config.toml
qk_norm = true
tie_word_embeddings = false
extras = ["local attention windows", "value residuals", "a smear gate", "learned residual scales", "capped logits"]
init_std_up = 0.0434
batch_tokens = [16384, 32768, 65536]
doc_mask = true
dataset = "wikipedia_en"
Each number is 128 + 24 x the weight over its row's rms, rounded and kept within 0 to 255. Layers, rows and columns count from 0. Numbers have three digits each. The size before them is the row's rms in percent of the matrix's.

# layer 9 attention key, 160x160, rms 0.124, rows 53-64, columns 0-159
117:125130126089071101103099133191095114100155088115145143131114129084108091163133133120113116127104098126128100155107160107148148114164131136137115161155168119165139137162109174090129132120093122143109152121116123133107170101103149082161107147148100109126110143118094145134124140072132091139122127126137124105149103107108084113137120081193140127107137126151095116143113149157145140122157141101125154119140071075094149139154127146128116142079138130130110134111109101118133144125132163
113:145104099105164120116115159128121145156130090113115111139157152123115130128134073108132136117107140128136136104120142119095108114107124126142120115155124119079104137125101161109159097079140127133103129136171180168124141128104096168073101091139133158078106153152145126113114106099138113138118091138160116137158189151075144120149107170139156149145074125179143107158107123101127129107138086134127151098096112169099127125117137126129110128147133152128109074160134145132135164161098138
120:183153134157137163130085123148099133089098105085141132146146139111093106129070152149126151149101125129170099138127111094056121176128140141098174138145110111123134149177146160122120092129128091140136136107129080144112170141136091113108159152136111154106137085131147117089137156136109105098162147125113106115129124117126140096158115086161154094146156125125117185115092156115129112128098111147135136122113139115152162107110123133123130118122126151106098119098139144089160130133110092
117:131139141095126154124109056119114126088107170125113149146124178170095076193124142141122121091119141161142118141147172152123095133123129135086137134114173112155106135098091131130143141158142097155083133098143112120127093128107095164159122122106149140143096125142106162108141100140119106164134106137119163124133120092120106141129128146096144119106120140123130133121106092117113109112131148099105146101085140159139157081117140128123149123120099109067110183121122083126102128165145141
113:121100107173092122127110150131125090106118139095161168131097141150128091149097102118145123101095133105110144118147104150151161145120157125133146175155118136151085150111093109186093119126157171123129131121136179096110137126125131106160110144106102149118137137129116120076124154097155132147149133157111099140135103155125144130138121160127121134147145148105132129097148135146177098118074091171171159104076125139129147153136139114157147106184100122141102100141143111134135113109191138
112:103151135121163135133132098149150129111135163135115147115133115129162107160172095139135119106151135114121091124124124192126155142136105147142142172126114146119144144109143156115080135085157109134070122133169098102154132189117133107119138141140098177124152130180099165145123123108113137126132128083150128081147111091123120112142119146128137133097128131156118116088147154177130138124116069111124141139117213139138115146135124140155144136053153129145145117119133107158137130111105112
126:106123164138115123110098119144130151104140153106104149145080076170108107155159101114133176142121122134099118169116093131179113138158156101107106096135114095129099106137148114142184130160112139138131127182135120176163140103162100132130127133115138102093125082144122160139127162112131104161150101116114203142147155122111153102132134113110169106108133102140092106107122167129127137120113145113119130133155136110116141139156119172137110133127113168165146145127176177125136102167120133
121:108108138118135119058138111106169111125128104141107139097128082146152137115164118109126118108110130167166169144163106091100126156137145159171096143130109144130123155110075103155096118175125102106182131155114130098149133039147103170159136124166118151172118120101129160118142127137158115105092151118113097142134139159106117140120116121123111135135144118113107088155113170127128121106127161148108134159150147118130134130109133176140107178125144134111115159124110153103129132150105125
128:112131126119143156124106107112147127158141106144135097130102122127117097102113158110126142116135128136119099128114172154111156103131124126112079115139171152056118138142149109138118133189129123144125138130110146130156166111107182134128119136113151096086119125122135170130105134149134124163136099162092138119161136138150141081130144158120146111146098157126115127104162148096149113154150163133072101148106114139163141183161113089101127083159142138114137105086134127119128097102152042
131:133106163126179113148137123077122142135086108128126128138126109105127154133150170148112150116082154115106159141129132094138115151140148093106115108071142127159149100117111096117136093120111106090080127170153113115151116106131106149130115117100115091156144114092150146129182144138156111125132124154155134109132131132140092101120149128144142162158134158108134134129132147117121154127128084126163177176157152139123101167087155115106153196112118118135174112122158126142155125169112077
112:107143137122124145179121176183095136141120126151124137154147143119120136147153118112136130127124155121155138132110119127163109135104144171132103174107139153115138131069102138171164119149202137096132155167093085122140154117097123153137109117132082176103151122152107156167165170119125157135117133127126113127194101076158165141123149122149124167098123136134147095129123123114156112118167180126149128112134152138146110128124134142116140146109111122124134131124123164172105141122140178
053:118153134106147146118140125123117111134150105105136159123145109155122143146110145135153139095172142148164093048140130071101146128110155121122181091146117118084135159106136147173179084113130123135131189124130114148118144116150099129131135143147128070130150146129173067109128104117104079146138114136103144154156136150144110147136130130206137144151135132105130125140130144114140154091119123098177159096131132148143130114146101077124143134116140126119140119131112105166123102148132114
# layer 9 attention query, 160x160, rms 0.115, rows 54-65, columns 0-159
105:121104082157132150137120134156144161149130102123132130103117111080165139147159090125161139111123138077143164162149120105118131099110138144124112111139103126125140133127129105149151162129168137125116099136178127128153149137092099137088092071128140165105141142165143091169110122135139125168134139107131093123101158159127156097112137158130141123151126187106124147153194119124179120098131083134095096120117162102103153148096127134137132136125136131091144166106089155108104152158124155
112:155116126150051135134134070112093125114132121091094121167133128087136098138075155174138157134016118123149121105110109147126094147120131118121124162150119114114118146128166128096109149108126101143177121137131101117105149142120122099118139140116140116146121106139091143119088156161074126115185115096106127108134116132131146087117093103157118132134097151127134171144106149125131082112123128124100140107117128121131103109137123097129126138145148181154120139136133145101130140122145132
111:126134089122108128134120129171126147105094156086138121097166155136146139188115123107117122169089089120119154131112162126159095113128135161059138120116101144153106169101131119132158108167138124161086140120133151131140119147129115141140114128112130143157109089179152158171131105106119123084168120130158124133153145143115105110137170132111123118117164092153151141151111106135163124117137116130121102112149144159150163146120142096117140157149132081121150170114120079152114106136190165
108:108118122196145116109116162121149091116152127115184162095106132120109173141111122129087142105090117120162134135105113134129124133135121118178126196134113123154131142120085139110108146132103126133158124124134216132092148130137133125116129172102153133106124096112158092162118123096131099108124135143126144178125122153118134116128124148114136101105127146134091142099107091096166150097107114090137172169143103098131095151134125156140149147128102093147158086131107079137135126124132122
108:109118119160116132136147126148145114121117145126100109142133107132166076138148070153147121124131070138204109117098116141146128099146129145183123131099091131154144162120135168109135124144106157120116117166093110111101133135111132100153143109147104122108111141131119114198098148086129137125150095089135156076115134127116158079190155111094138128128160107147089119107108126110119091096093121117140112105116128166138120176132143131137131126083101109163126152126154137140127148109145110
123:093139195131122097150133077145131141133130132114166130148113081151083092153152128115126144095108122113137153181110136162177119121136138120099075069115153099149081110159137097149170117136105126122116178161128157156162136125172116114078115133094114129085131107103117146122136103102130138159146137137110156115143127114117131112128096126146162106118117131145133107137138119117118141097169124076123108092139146101128133150148101127155108097115102150153143156105157164130126110163126108
116:125116176088125136116101078076112099108130136125127133114128137160129152149157171098124171147132142116154119065119117111100135099130187157103133101131113137164136162127075149114130120130162108122134141126076136133164145117152070153128125139110124116157141095109121128084149147127125090127128128170109116170143109122122089124148095118118148146178148143108124120181144091102114118128129140124152131120171121126100131101092138135131134174143133112102149128150141161124160127196126144
116:113127097133170162159107133114112143155162089123082098128099150141112169148119112155119129160111153144139101117089135160108147118132122148093084137145144124091139135102181097097131125125123117128122109125143156153145127114148151137094123119137147102099113130118125120127123152094124128092129069125114127156102175151159152103150112167110117126137090155137138093136155153133126169142192146111104133149115110152134142137169144081134144061157126124119107094097125150107118093138130059
124:128119163097147099140066134096139113142129145124124103136118141134132103120170163113095146136095149100110125136138109103138102123137129094112141144083071141150111106113084139164081104131110110123096074153093085138150127071112136148164094100117096105179142129122140150156132104136125128163084110126135136166139116172138105095107125125084120153129144086111124114094127124163102096092109135132080096102129144132130095163119164139145104124117152123115126095109121142155139114103117105
108:097165105125119117144135132106089154117132107129119154161136132174132132131143088105185100120043122152186168138135123098170130134135134180142147158112146127137132104098118138124133163125154165095105128146103127125134164108112137117124109081180129131124136150160098129150141172096121133107099082165126142124114130080136154154146140121112116165099120143105100117124133138125109110139125134123133169105120132148156111137137141127117126116101103147092104137163133137156042151125126140
014:095107105158119128170145142147156124128108128113111079133098094114133156128124112109139082153091113105125110102086135149134130115165115127188171150115126122129104100160127148118103139158130126143164132111116154138159141119103146124123103154124145106134121110142153158130153107158134090132095127126166098129110111100124089100117102109111157119132180106140149147168126137168150134142126118134160106155111166126074097112105152104108126078134124107128113127096102147075129131191061097
013:106128169102117088108137121123102113169090141142170151134169109129116118106119134131098145123099120128140132156121149157135170137085149139125100112112121090120159133101132180132126073132077148164126087089126085126098113137098109133127137141141128104097106163128122082155098140145134118110148137148103124114141095145111139175111150119154151133116112172125126074132118147110144132136124168159147163097104080141156109149115126149129164138170129173141140150135124109125180121105116188
# layer 9 attention value, 160x160, rms 0.158, rows 32-63, columns 0-159
094:105138098155123126133094140137110112145129130146138125147127110163091150163117116125126057103105118134126087144119126155127114123150112136126149131067119114179110130137138149139103133114171129127128148125132134140104160089131080172145163090153111156107116131123144111104186166124127120129102155112162112105122106131141104126124104190108128116115140100132093129076089107138146125136139134074125117146107099068133140119113104140156087127103120097095150148099163091093154099088100129
117:124139119121123097124125128116119161150134127144143108104129098141181118153153124136157149139115090161139161107154120122113115106108141176112174089178153116129118154126125136117123179150162168141101157130133141103122103183152114115119112100115112131149128131113132115135097136053118143097163099131167100071086107116124134138159162134095097075162156147138128135141162130120096119082125101148155137152185162120131141151171095135140152118122124092122147126095100117153122141135109135
098:124120133069130183128091174148131158099151152165131127101119129112140124140103162172141157134142110139163147102099132136125136127133092147116100147099092140149175102137128114143134123079120158137089152131110156146107131099184149125135151109164135134133103139102115127075148105101095149091146098129112098142144117133153108105122086129133117129165166131135127123137115174120153182102115114129173100119130148122147146144095132130119113129143124136111127170110171091148086154155139067
100:063149148163112040141122109126125100102125133123137104138129132148184102173143089128111114125158132100082119148107120119108114146147171121100119115152125111123128125168101115114136133184135168107170153140173132095123096141095083127109078160108117106115122124116143121155143153135152132120111191106130107134125111121135153126144120126133122149092141138141088137103112145086128109118142158148133106130159092097076136126157103131155140139119116103093135106132152102112092119150139114
097:120142119141139119157149149125180136128153150141161136125124074149174141127135123112122134155063068142150091112130131112097162091112109141126120113124159121112158116133136160134123182153091136129100126156149127137118144152104095139159098109109101080058126132119164095117120159127131159170124111138100134150143134141138101096109161116143112157124132134157137153110125144120144133098107122090145119119100109172107156123124078127113142151079132116086101090155184099139152129128125111
106:154062159135144124141134134125148134118131133119175116115113166091128097190097131153121113133132130081129169116098127138143095151152149143164126135094130121113141107145134099157136137051166109131155155111125101105106125133128152137119105129105093142165128156155160146130132145121141129075157126101176124110163144117121131108134113139090133096129169095128129061130081137120155140127109102146137142129133164119157140135078104140096113107164121107098123157067108142115132129135137121
099:094131117118152093117108092083147137123162120099099118158119113158178127108141084171140103120118157165102091110098118149126137114167122102096146145131100104057119139113085097161121109110140128144146109148103116117107171121137176134121103146110108096123127143119176113171110138094137128100116113070136116143152148122144104156116136115118134113187124109162136105104145135154154109168138128125109162106115126130132158140102159138098137178119111149121099115079087109141130128107115112
092:122163167157119153124152098128148128174121124104136118132144104156158137113134109126134088137116136158092134108166115137099118144154159110095111079130191161149147165088093110103121134135144125111129114141162148124181150110138145133130132142070130134092127127140186176146126166117166096105136150108104079164109105108105112149126108077121116110134110132161105128114173119118146186144118115104165107127129106104100159161126122152129136126139119150113162152104143086104147127145133133
096:128136165161106132110162164141115158089100117118132157143117102117123134185132177110137103119156153131069107120170112141125138107106135143126098107083113148099112156090158115125153126129143111122130102155128097147103154121126152104102121134115126161106119087132126096092142118127123166113121072155143116183123130111127098161137151144172153151155130138185081128128117140130129138123155185150131179132142120135137147126091119139155114091153113148180138116102128171093134128155118105
109:129138171158146140102136107132148107102129145132157101161137157135130134123103090129144164112161150129115124096161090141144106097107125128128150181153123142132111128138112137166147130120105125124146112112135134151155145132151137152147140177140108090035099107108129088132171134120147107093068160156097141125108126125089126167153153136161152128118166139132132152114088140122145127131118147133148129145143085157113133105132151126170071130054088108147122157149127153101141125131130124
103:160143110081100110137108142093122088126174125156115128117147086117101160171129139133119146109136125142162139153117151103113139124134153121109114139122154132109109143084155134151093145144114126116107147143096127146105124107138087155140140133150154139141163125130106085110109127113106109154139114153133112143134162139170174104130138142119185121154074143114133122087164126109087173114104179110159182137128151172085145166139159129126123068140101116171128152134091112104137114125152159
095:111161104158102082139156155141114086161124123140125117140158151119140174152100148136139153138101143139117150185089132183129110122099146130128160136131122107132122134137147116122105122123133107120121115106154149132151095184083148102142141108149162100122134114091099131147146131133150107110126081124131139156119102082136098091144149138124118126139083157159130164103114072117172096136113141144133135143158159141075117118110170152155121126134086119173112102087151172173113121153127135
112:093123130139144157124150171129163125125078116095113136122111129138150111099115126099129133111127127152119131107170090105148145134167134081088083137088131125083111167084131155143127160119120129111123134139089081140181126138131088099124129179128083121095092108149137138113129126141105146147087092100120106157139126144122097128120112130169139167162127138158129092134168119142115139157132132147063132152125079079105126126183124090132118137142152126109152111148138106104138139119111101
103:115183107144077110138147119128131136113154170130135122151159099121103142101086098129124133153113124134107127133139128092107108129117140122108101128159180145139136172136114127115153100137156182090150168105114129091094129120133181108135172163154147109084128160132097090122115085152131096173140131166114140123105135089146150166129140124110151193104117110099120169145126084080110113116127134144088113124143144105118143145105158104111128129114077108151133113120124164117121139108118114
100:149174144119139158123168152146116132128114144108141180163151087149112092157114139104152161156116153190126131179142111099137106099135155120118056145026092165138147120164128137113157147113097136164112136117123127090087131105115139139105101157136105125127118143139149178087137144125129141126105170107139123159142113118121115117145128156144119152130142119149147107123110135146128128112152149132090145101142112125125110138075138148128110115116148114155121074126151148110142118127124101
107:131149132162135124153111082155129122135142136153101095131116102132126141131107114130122132128152101060146089119160149076125136102123147116146136093178102113136135133123114096133102115143133190126125112122163147097144151100112121110134092141148119120155112125128104173098099089157107094155142117118082137080122130125158124095142126105141096114159139096126179108155173136107087162115111106097100138112112156101117087126130088137136119093139114149117135182130102071136081133148109130
088:113127132124152129172120148071136119107115160131104118123121105181141110141137139183149107122151116095105108082155096111142134135172135132123132135112113109096168101151086166140112126129120140113107135162134159134137139120094087083139171129127125126121131117146130179153128128132147119113115088166149144167159084118053140137136181115104133115166139105104121136121106131090121114121149107121130153107086110125116120147124176083101128162140119161138139105152162079119148130133138081
090:108143110081153140148129149149109140086110122114097135138086090158115077146110090152099130132142087120139117092123103148092163188112146065109130056148111114108106145102112108142078130143145219105127146133128121112177123144128101141115156158111179117145164131090091145104146159158149114087134085135110106125169131125152137140099131142126133150120119120130137158153138114110112136154103105124148143131133135127095123142128117117121135116113125122150111159119126114123124108152109132
116:136163159116094165164135135089150077172140108153149119162106130132121136177128119176124158129122087119150092128129127118084124102126139113138150096169148134150125111138116125131117156142133114163138068119140125125144189153115169136155123104092116115106113147092138117113121124129118168147127142143115113148097134113121158129108121107104124104115181158110142139099126070120128118110122149104153104044141141144095166128104102162125137074109150120103126156085131110130150135129121131
101:137130145166152103136091123146135126096116111135130118123084085131151119112115157117135155135133115166106169098144088143139135111159146106142193111110169080084112128149128120152123133149123122152158129121163156147075108139069100106107134135128121114155081115151126145104116124153170114130150091130142118097129147159111105130143175097144115088159123155155132121133128147109116100137131113111126148107095164115131088142169156096180152142071167145148149156112117151159124112138150147
116:162134083080108123124143128102119132126144101129130122147152104125097148128117126154105094094149165155152111135122160169100121132117159094125143144122124088175100131084125162138109112142108139142143113116106166143174137112103142110114134175121173134150161101103129097096098119119153120170116128133117136161124123155130141101163119139128185169126119124151167176148149165132159154118126160080108118116139135145103136109150085126144152110141116137160146176073099141146103157122162162
096:168113100141116137120123119149147136112113128087072149169129093091076100101107151124116177148140126105087166119111130155149125166149101151152168081133122076115121128137151123102093117103120124096143165118121128106095091125146133149100131138161134156144166127146123109144121152113160145142145132119161135129111122142112142153104186110112136123113157132134088150175161133122157121131110131099111142084115151166189125107132149121122107163185139116129118135144069157139130105125139116
118:131157104092102081131116154133123138124146107123142141126103102150114162110124134115132106116137139121178118163137150106122135156174149167086121119138166132162113102130141103119122145141135148132118112117107184144155128101114139115153136108138137140155130137108153137150098169092132141144187143158115127122113099107139154121124098159139162156098099123105163144126136154109136105125080112125175180153148203143133126134129070133154163096111146151114114165138111187145085130170148133
117:128152118080118134151163119075106120107135119150140129095138113137146142147140109132136157108111103114156144153116126109117145164124146105087117113149157087121110098126145132148105108169110124141136155167131149144143135169150123140150113105138141116142142090148118072091111157077117146138163153124070149090144127110135130137138140136119164159108117138102150141128135168153151107127094137101184179210128148147067131108136098167117127120121118080119129110127127123176141153144128143
111:178117098164118116156124121139103158117102099173118134112102102081151152136170125113116147096110118131110119104109144150127143159102146148132162111180141126130095139109157095117082113114098155148156167105123152170069114113113149134139116108144140110164110126156105127148114115123148130147172133095149162108135115099119158128137173090113152128117111141122168145178147099119128154132111087072130169136133184149089109129152156108136135147120097103104138131151103155143125115129164132
096:113140125165117108132139132180103125144135165082146180126144132110149151187126132128127132121133141109116118106106088106163093128137051119115134147123158099160142151148148169128130108105141117162118103120112112124129135161123097143125145125176077162097117122102172117126155115160134094120095094153149106125181154090119111094127113099106111129119153138156141091090129127119152110169143144092144149142137120165080093124152101120118160136141173112112143120129160130144161102114126130
104:157171088145102102110153146133113164127093108102172092143139125106137135089124119105139122117135155151131222126108152155117117117119129133107107167119118124144100131123106115099162110177109136130121137121117116152117123187157090114127115125127137140117182126175131150144116148128159139180154095152134074091125163138132137119188136145148104120109128128146117145108125152156143130149129115107120114145116106167127096114127165134094130180184119126123134127113117148139117073137140153
128:110139098139134095118121159139144112150138119138125116158156160100111106135095139121157124148109160138095174155143116113140084115129120126160129154083129112106176122144098139136129163095141135115156132128086104110111116112120203160143187095136154150129137100140129161110114146129129133162109164157117147165119162111107146121058132111126116118129114100109109150069099107091137114153136167172089125120138117051141138153144143143139120121106113139119113103156143153106123120111102153
103:108115094102108119120131124110103108143117072114106110142128136147133167156129142123125103156132097162107102155111143143150186149173165129155128095086112096127124140123137167139095125143135156150150111138172162148175131143088112117122133124114163087147143135108085145152112121136137128128135094126115199131170145144176125100180164092131145162099111145086140147097130094166135089123116132138150141085081135133088127155137154147130143124119109142146149106137132136145146136112140166
105:115120106151105132089137139155114119117137102122143126141176157099080125108121133146116125117148138130137152148130108146141090100140128114118119158125141161137132135139138092124160122152136151164127138166158091122125135100146132140149124151110132168061119158147105148123133104123148140138080148150109106151111186114098099144140098163146125140101160116126131110108067089157129111106183166141120093170133132097138128167092100168102110143177133149124138079141102130162133115165118069
108:121137142170132144118129137155123138105092140105119175138173096124133127120093112115134146170103175134110112167123133170137141130154118137103134133100121097113150137123165186177100111134115136178153126154109139155183135159129172138106129121146114138108129093151085131155135111145162158125070109144142148154134148166123109120148149125153110182177114136139152131127108146162137127165162142182122108086136124104148102128126135106144138133137170172153119117095141110107162131125115090
104:100120146121150146118120157123125158146140132122144127127139152159084059119113122125130110109139126107101142118138132120128089117149121102134123153113133139155144155170106102133122112125141099102152144140083126120154128119142150177129183153094121155104157141092187180130153147130121152114071114169088152128098148121118148140088141157100116117117145087112112128061112151108117108154134121139120085129100113086150144139087161161113181132139113087137115102113118105167151146161133129
# layer 9 attention output (transposed), 160x160, rms 0.136, rows 32-63, columns 0-159
097:150119155098176106150092101099124123112145178094092118103138161091130136129137107128107177151154098132161114140135140144152111155113167122106119130136162147133136115111147123149150129122088117108145096118135171106152142142174143094119129150085165138141146112119154130164097151093151181124138136131148124122111132181103161119142163116126122112139112124126135078140165140120142159125089125127127109104137158122178112130116176111096156125141123162147155121131122045138109107175134105
102:133087110136119163166131119087117156146093141159103148127120127166121150152114131117156091122143185119097124145107107125114172138154147127128109099161127086132113140152137115124114135106123127160127161149178131134135121098168130121118072146123091097145146127144145113113141155154140139136101147143114119154108123112161146117125094091126098134080105115076119174163106149119136177138145223143165126110131101125150109153111121125093122131142175147125116112138129095177120115121146107
094:148132121121139101155162131111141078170123148132140117115133128109109137120132145119152126115110119152129152120131085081145128110103122103141127109126130176109149094131125170118085132122102115146130089110141110112155095118130086136144104148167150131114143119142138111122154118105150139121099134071111180119125148155129179185155143129129086125122124107125094146140122138119200096124182096139112140169141103133116100189141166123125145073143076150111130123104172141144126159116165142
102:113140145141119166122147140095128150153111154094129156147142152153096102133147100170124106140106108142126111107122125104127152156134130178141149136117119130126161162095111145130144128171116112132109110128141113122112107138175129175141150100141155128115165148078137097157147121146117176132059100086128131089110163101117180122137093128134119107100124177177115112178119125112129130130138105138128108138120150132148071106138138100092126146112135124114121133143127047083118153089156132
100:085133105110130166129086108141095151090115114099139127154104105133121123091114149130135133086125149110142146165155107112134128128107122153121172158136166125183131189123085179144154154132134095145126123099125130139096119141129128135109117112135108139158114133171133155112114119157152090095060145181131107142097099129130143138129142094088118139158100150102118083135145133107137089119138133112131163127100139118140104085074145137151093131139152152118119126089107075159145152144130130
100:112146153126172124126158158128115130148096094126114149095082087128104126116134087142137094148155107160121105159118138131140138111153112099145084096142111128136139129078138105113116126185124126147087158141125119139159143119117161094123142140130127138113104113129133132128119150155129178177177136128084131147102144110130114119118145160100113132073100170109121168128133123111146106159171145103142112090096067125109133168133152104099129122137171142093151076170143116130098116138141159
096:155130097129126119100121119131122164126113175114102134124106120113108131123112161128127112160134103125129153150137134134133110125113129118091099119173121123146166112115149153147104167100090161120137182116131089129149103164190161107121152108091190123134126099115123102110173131138200135151146113140133165123124124130101112125139135101117098097062128128136124138128089104116050097136109085122150155143107153101130129097115104117115085126158156115154147111147158104091122144134118114
106:144102144148119112177135142124107134071137095158179137141094103120138124112092103138135115108125132115169104123115110140144089143133097138143168128152156127135171122139165099142167144080178113125133123150169104112085119151096093110123140155151121138169147139120148131151111143142120144135115098151151180097127096124077119075131137133171136164105156111110182146100123133149109130190135128127153113149146131077136151123106124107113110132145136152106123101098157115104162110118124102
099:135130133103128140142153127101117133141097145130105126160118189126113099106137125143118166126168144112150093139090174120143124162094141111144156148158132121124141084132095155118134126107149153129127117127089116152128090118139136122164101130136141080134121089124117127140128108148121121121093178069126126145129090165074142074177130143108159105096119146129144121104157090139133078142101129144095124097126149106122147104148142168124097153127142095146180115124136194146109099123105161
094:117104107099121108104084142134148134164123132116098147090141135131141132148125142093123131156174131148144114149156091156104133103136112128094093113101071154091145112134164119079134097147142134135124071164159112111113140129147136123153142124117142134161108148122101175123110141129131136147033098121137136150136138177122156159167086139082136169108113145113120117123112117101098134121105124101138128186087146155121124139138112122105150128160135095126126098096125106161140149124089148
098:156171120147087139126153142177100122151122139104116103124136118114120077094144122153140116122192122145121120105136089126099120154105135096144178097089112097120099142129103170134137119108118079156151107172129138167151165170101116119156094136110165151151119107141133098100147147182150125132149130096141139127103155106113115093164106082155115143132146117120126150143134135139170119138127113109096137090164137136159072111126121131119150102090150166119127134112141110118100171112120112
092:161120134120087138134111134128089106143143135113113135129123123127134161127131128121142153136158138148162125097126156108141105142153087147146149150116085158092142099158113100132171167104178101128125157123131147106124171152129102162115142126107129121124145146145123152025085108128100126109142143159091142120108157112121151125132131066115174123123131130147119065128113120103108128115156121099104139095113096149105156123122102115125143146124140139148100137110126197115191147109153122
092:116111151134125075111160130141104134122139159137193120107152156120160152154134125115137150152157072111145120132091115120160100164126070151142083129127137122143124111108098125130150121110110112170104130124165123106111100119134115125125132158101146078142129126108115148115152126151113136137055127103140143114125102140131104160124131105121070132112111106098140134118115119138127151147143125103175144096155129111149116124128092192132149086135078112132118146170136085152097069109101147
104:141106122124137119087091135087114130131152071151175142126120168113140139127134123161121120131143117111098181130079120144115108084128177114121143127135127117112137124108116104127145139114107085126098133187141117150154138146104136147096098107113105144142136111170125156185151133132138151120173115116113143135111114150092127091110125106092105139097178131117178129131147119157096127144117107104158112117112159147100086146094112091109108107119089128131154168181133193111148118137109128
099:071167128090148104113137109132120127163183123125144114081108150096117143072121117157104087148169165130145114131117107121168142121117114124113134132156104148073153134131124170112121142124168103087147116098114099157117152148139115156139140112138139106069160152125102122154095142108125132063095109155141101141128149109115101132125127109176110121152130125131129188128144099169145126105103134099129135094099111165140170111143128112141155138148101108101136118108109135116116135178121147
099:158114154109163164148157108138150111136120133159172145085149113124113110105171078159151099138100146140178180170110111144105141184114141142143095122116126135186111134091153180144141171126127107158122118165145088148140131134160109110114129114113110096098148115154113106123143106146110144109104111156075149145125150114131158133138112109123132144140142114087135140127097143137146187145114134135102085131132136145168106141154122165137133180119168125136100147129161113113154141150128118
096:098121114124066145107127141124136085136142082164110169104096107113109109121090115119138142126133132182132120129110160134119173114137126160127080116129142129138120173112186121092105150102126161146140185146126110165136142143166165126141125104145131108144106093129119121101117131146130105085084153123112090093115153119125157131118139173121148076136143139114130138127136142149175150158115095125114132136100117082092098118144113099128122115094109153087100125129141065152118152134123160
100:155159130107140146077111148143105131125135126137139136102183143111161191057126115110143127138137168183122133097123123123135127146115135126070186130125150096148103140118139104160117128092138125130101140120156132144092104140132127093160124108118092104164098100164146128119155089103124121130172099115131145133112112126111129135131134115111146142174089109140145112152108129124145112098140113112091133175133164113143166149108133111117137125117155103115149122123126074110104198169155147
099:148096135152083093120094140119125109108103132130137103131124135129121124144175133115130101133137143111148112135103115093139119152114155171151063152125115122126102126105084168128133139117112129122104134106100114123151124060119128104135145125085121142144110157117127104107133096127116118139159099174139055104122136138166136145148136162098134122159065159136077156117166113113175126129113113111124161136155145143145057139120090130092130154116125107125127103109159075135138159154118120
099:120148096103132126134159099125143150137099147150121134113161142132128142130087126125148094102109098150154127154126117061130128144148116144138072121140128102084141096105126131136135114092095138082112139142102114095148144143131179129134136161125120166150192125158136120160146189135142177114171134133137136099072129089120145075109137152098110173140102152075116113137098127136117168147126131147121124150137159124138121087132118137085132176101138111136114105109151164149120123130135158
103:089170135158117134119111095151117124108118156119101152110173090144136124131153138137144115133121161137098105109168113119163084138117074125130138102110119143110130116146127115146138134142139138083103135143095066106127129094141133151131093136152119115137163139173117121125186139176156111183163106133098155143143134106150138094106124102109128102120181142082127108091119129114107118140137140167159130149118163152151120131104141157123138173122139129113133105170187179117110108143088143
099:124117152101149161110143151141126102112109143171161136133107119099146113102126131116109089154075158102132098129126172124119179118084140096142129107120124106122117157086113138156134115146151118145076118111142128130110131114122102131167140105123171086142120129129100112090093131092156083119163127164136140131125126143144103101185127115142142139164099135100133116139134126131118118123126180133084129149125110152150119166091098104142120095134148116137082145124137228149133131114096109
098:094066125160166146115104126128117128121119081143104087123168111112161112114140133147075100155130110108134088135118106116119112168120104118161129104152148115092136121088145158131108116123127115134139134115155118124151111123130099100087187129114111118133141123171119098104156146163141114091143133103187116134113156166133138122124122092161142143117107102105132140161123168168083136126134138141098088138125165107066110135118158148149137131105098131109137123079100190110111151138128127
104:150147132098139149092141144144123123127122168126116105138142105170095156130128121133113120100217148135083171113114141112117153114117100137142163142120119198139125147108117147116145135079137171151139143135135174140088069134101141098116123144160099148101154116134115111125168134134148082166142126154159143179117141167170124166089103155132111141153134145124141143129098130149137134129130134177086141083151132103146115126155119108139149135156108140102096144131155133125139123111120159
107:136128164147109160163138107083109125144109100133105120125144133170128130133164178139134168159122122119110102161133114120047099114152109145127082105126138129150132147087127155160106164118147094084123120140137155154141096150129129117128127113147100131161180143115125112133111137128121110114144126121156123108104068124132128100150084130127152086134099099195140182127084142100107149133135157117119102150119150108111114116101117126136127090140137112090133179131156191128123111120137123
105:096148172119142156142133118139124136120149102174126100159149131103091138134129152128144146143143083122133135136114156139141132123095194113078150136132126148141166150104123068115095130147112143109153125153126144139150103057096119142133153096122136128151148133188146135119087120154124129102031121151082171122115121114132118142141114158113105137112107127149148145127136119141106149125114134152120101122156115112131165100076136128137154139131089095102145130151114101105154133118147082
095:110110107129124125135159100103152135100098156134130150084125146134122110079106147130128101094139111144102083131157154071129094150120149116111160130147125131169171131109127139111168108103152127142104110119116118107146133127151136132125134084115115080120041121094138126138144128119141112116166124107060100135130177134133136150112113110129114131112191125110104141162114160107151090153152133152150142157112136122111120117144100121125116121090121125150112176115095166159176106175124121
114:137150134141115127152150158148151150087122108106167168082108166117110121098103120147135138106114118152151126132129144165162154103105098105118096155149076168148139159117121112085144104144098092123120110142102129154123128137136132118154162143167138139100095150144132103165104109131113123150157147107117147083127102160145109150130093135132102117145136151155120151113163095143162142152132118088137092120131127158136131163117111151113103117144135132117144115129130230193148127085143104
089:159129134142107135122117129113140171142099146144120116099114148082110112064128152122132116145134109100085091168174125155074079106129123138125120125140132132147153151132074090137089103125094117154121175115150118089105113113143132125136131123155145157175119119111109097109093126123089103154072133133095116178099099086110145119146100108112095108134186103133110147115161140114127164117145148144129160155130134128107162106131138168145163158123154130139087126122144136122138115130110162
103:091132143104166095177104128126136147133138172132120182143115154149134109146152106122123128122161153109063118153146144147122122153134104096118155129103069108146168127144124156099146126125117135123130103120149138115145116146106149098106146155147129119138125152130138159100119106117115144109168125150126123065091114114083153119153127153101141112182159130153132140135155105158137138161081132178158130087113097145133122134141127144116149152128088089158124097113090077157108147080109149
089:153155136101114100090131119133096149142109139125141091157147125130126121152156152126112152098137143087193129188155146098097146147085121130086113131138131130108157139127139108133150140137156121078118114138107089128106069123151122141141164128146137127127103123125149122159163151103102122103061126142152139119122143119119120144091138128132158109118109141128130078144103116158155140149069117137116134135154046174134099142119121137117152091113106072106135139133103153106128107099155150
107:101117110120120092138143130139123118057124113127095135124125119142144122152090127139143117139137162135137112080134148145091135087155109103129134146140175113160133108092135172126122131124128135158143090126135117074142147094116119118130090103135133130131129088155112120162102139094169121096049164100149150116095107130120106147143138136145133132124114140127095132147130095090161148142109137151107123145110086159095145100138095165110140119143175136150141137159132027121106121122138131